python train.py --n_layer=16 --activation="swiglu" --norm="rmsnorm" --norm_eps=1e-05 --qk_norm=true --init="normal" --init_std_qkv=0.0264 --lr=0.00445 --decay_shape="pow" --train_tokens=140200000 --steps=5910
Each number is 200 + 40 x the weight over the matrix's rms, rounded and kept within 0 to 999. Layers, rows and columns count from 0.

# layer 3 attention key, 192x192, rms 0.294, rows 136-191, columns 32-63
189,242,260,153,273,219,203,300,150,175,167,171,112,234,200,308,177,190,155,225,284,172,147,145,287,186,183,194,150,198,161,222
130,149,186,252,214,228,190,142,138,169,223,180,251,223,187,174,178,199,218,193,233,165,224,229,232,321,208,227,182,227,188,186
187,203,224,204,255,253,230,138,230,221,263,221,218,254,193,153,184,194,174,275,255,152,231,265,284,204,167,208,294,122,145,105
163,228,158,265,132,184,190,277,233,65,193,234,209,244,231,199,209,241,254,283,188,237,235,163,228,208,234,235,230,303,213,167
196,222,222,244,128,248,257,244,249,203,205,283,231,261,175,187,175,188,199,150,266,179,196,128,199,200,239,149,186,137,236,180
205,216,142,145,181,226,237,215,229,175,155,172,179,175,182,213,216,189,213,161,202,166,234,107,213,227,217,191,205,151,309,115
144,165,224,193,239,177,191,206,232,242,147,168,218,297,205,141,319,231,142,170,193,187,187,204,228,130,216,196,140,165,201,176
216,268,226,235,288,122,286,159,188,308,157,214,218,174,168,184,263,153,149,192,79,256,143,222,129,212,269,202,240,246,241,146
154,187,226,206,233,208,289,164,194,188,217,231,235,249,180,182,279,110,178,185,270,270,100,159,193,226,223,242,202,177,153,184
184,206,216,109,225,230,193,227,136,227,199,217,170,227,225,177,211,166,228,167,172,147,200,181,171,163,183,203,155,173,265,196
127,215,177,245,182,200,125,214,162,88,275,229,142,168,250,220,146,212,217,225,285,164,199,176,231,216,179,193,214,164,249,222
161,218,178,236,230,218,246,215,250,211,183,207,255,211,204,193,251,135,103,183,194,187,238,174,143,160,203,258,165,239,207,203
213,259,181,176,160,205,184,237,210,174,140,180,203,200,184,203,193,254,214,188,199,206,150,216,183,234,185,150,197,131,203,172
204,190,188,199,133,229,187,182,229,158,152,255,126,250,255,203,264,200,162,253,174,213,201,140,189,147,186,146,205,219,238,189
156,214,267,170,242,250,180,265,223,204,202,238,186,230,195,133,218,180,122,169,176,252,244,211,191,207,217,220,181,253,252,222
234,143,219,209,151,62,148,162,167,220,151,210,236,179,231,246,220,195,195,255,216,195,215,247,207,260,181,159,195,130,184,172
214,148,186,249,155,195,182,221,243,229,211,196,247,189,235,183,208,243,195,204,266,197,165,165,182,161,249,198,134,165,204,258
237,264,248,185,190,205,187,145,160,211,220,236,215,192,245,287,220,155,186,260,195,268,233,137,168,216,106,197,218,158,228,219
249,145,136,194,254,217,195,211,165,206,183,163,164,199,183,203,223,202,130,146,212,136,208,244,240,178,212,194,216,237,232,175
116,202,237,259,164,245,225,159,248,197,216,220,203,218,177,163,283,179,224,202,162,180,192,238,195,203,220,189,243,274,225,218
176,159,167,241,167,203,270,166,228,202,265,195,207,195,255,255,206,247,226,214,251,217,224,112,132,205,201,141,132,189,294,219
191,186,266,196,233,247,233,181,163,243,174,226,205,245,297,156,204,169,97,210,135,164,148,285,213,184,206,167,244,203,180,176
236,205,158,268,200,140,233,183,173,322,216,158,171,230,192,194,199,137,173,189,191,278,184,177,152,216,211,231,161,203,204,226
233,213,191,154,264,250,160,177,240,220,231,288,156,257,172,175,251,161,107,179,171,169,236,130,169,93,226,189,189,203,107,210
164,203,154,243,115,176,186,179,235,199,188,167,273,196,269,213,201,218,217,174,190,165,257,219,254,211,212,220,169,245,163,158
214,213,171,172,171,189,164,220,242,193,214,248,207,197,229,131,208,266,211,203,199,211,140,238,216,229,170,252,155,223,185,234
190,174,235,238,164,215,229,229,154,187,168,154,161,231,257,199,222,189,242,195,242,203,221,216,162,236,133,194,128,264,190,231
172,197,241,229,223,222,247,185,246,150,141,243,209,220,202,237,200,191,209,159,269,169,216,165,108,205,207,229,208,164,228,229
240,181,242,192,169,220,194,232,151,313,114,197,235,203,204,245,177,116,190,210,167,232,228,120,166,206,91,162,216,202,270,193
142,263,176,226,232,230,170,168,223,275,124,200,176,245,216,209,154,200,234,208,256,123,212,146,208,147,215,250,209,207,129,190
189,214,200,192,196,171,229,168,207,227,163,174,221,301,164,208,266,149,202,221,195,177,178,137,162,164,161,255,176,166,183,270
176,259,262,198,157,182,219,197,152,172,171,230,136,238,216,230,230,251,248,198,200,253,220,199,240,246,245,251,299,245,176,180
186,192,145,197,159,154,236,234,192,287,186,196,224,212,174,149,249,258,239,257,129,103,237,228,241,305,264,181,202,211,255,176
214,144,185,173,246,180,214,195,256,208,122,227,264,139,157,154,115,292,201,245,222,172,221,238,290,214,256,277,198,196,120,235
267,206,154,257,237,173,237,248,257,211,214,244,117,164,205,324,121,192,187,176,229,225,211,159,272,146,159,250,236,183,174,167
223,203,123,154,132,122,197,172,182,223,137,229,218,237,197,225,265,232,253,220,178,155,126,241,199,279,234,169,170,229,188,142
204,203,230,203,234,172,198,197,209,250,151,179,222,173,189,225,237,210,178,247,121,97,165,203,171,182,263,217,229,220,272,213
180,280,155,163,217,198,127,180,215,221,228,183,239,150,184,175,205,207,246,220,150,147,211,231,220,194,155,281,186,239,157,296
214,179,209,230,242,238,186,198,157,210,150,202,239,237,175,223,201,116,183,176,237,206,222,202,250,217,227,188,212,233,199,156
190,192,222,200,229,205,253,185,239,222,243,174,168,148,182,171,171,178,204,126,197,237,194,248,234,181,264,215,213,177,182,171
247,91,176,169,215,276,226,248,206,228,131,127,274,222,135,164,93,228,233,208,235,169,299,198,220,166,229,249,198,252,153,254
211,159,200,165,230,260,129,153,199,193,206,190,267,203,215,172,197,172,179,231,295,219,116,192,201,132,212,215,222,191,261,197
174,283,219,120,163,115,187,226,177,193,230,194,206,164,210,222,212,210,147,240,207,300,200,196,158,161,255,250,140,230,154,138
194,237,167,179,187,201,213,204,173,210,160,204,211,156,215,191,182,220,161,209,156,137,221,194,156,210,236,181,143,207,193,176
222,238,139,208,192,149,138,165,201,165,219,216,201,208,214,198,187,226,209,242,198,214,182,227,229,175,164,250,196,238,213,164
223,193,208,186,189,265,168,277,192,188,212,221,178,232,249,226,181,217,173,225,273,154,230,219,192,232,147,222,136,200,237,172
203,238,264,193,215,143,184,210,200,180,310,185,212,222,222,225,228,88,179,192,224,220,192,181,135,247,202,149,193,189,198,224
220,180,181,158,242,189,222,191,180,265,215,239,252,308,183,229,309,209,196,239,221,196,184,174,155,139,149,131,148,181,202,208
196,235,253,181,239,211,203,202,179,99,270,226,203,220,213,130,210,217,207,256,222,223,142,179,225,156,221,116,242,133,184,180
271,155,212,155,257,220,193,272,196,213,195,196,186,240,239,237,182,165,283,207,102,160,182,232,218,230,199,176,217,220,172,263
198,188,229,170,246,201,213,199,212,252,201,185,179,173,165,319,147,278,189,258,120,263,181,216,286,217,128,223,166,225,190,183
270,251,203,185,167,214,103,190,177,156,271,189,150,199,233,241,224,226,164,227,225,227,166,159,247,145,172,198,239,144,230,183
174,184,152,155,215,174,149,174,91,189,215,173,239,151,241,162,159,192,225,244,179,166,230,257,196,192,201,205,221,152,215,244
275,191,236,184,206,208,221,246,246,303,131,137,239,246,181,125,155,256,215,216,142,233,233,242,259,243,158,260,167,242,187,169
209,192,175,122,184,270,261,233,151,126,205,193,221,161,170,271,196,173,54,201,292,179,275,237,212,226,106,163,182,134,300,172
251,267,197,219,201,237,147,195,154,218,191,158,216,233,231,235,193,168,257,260,167,235,208,162,215,103,228,208,168,140,163,210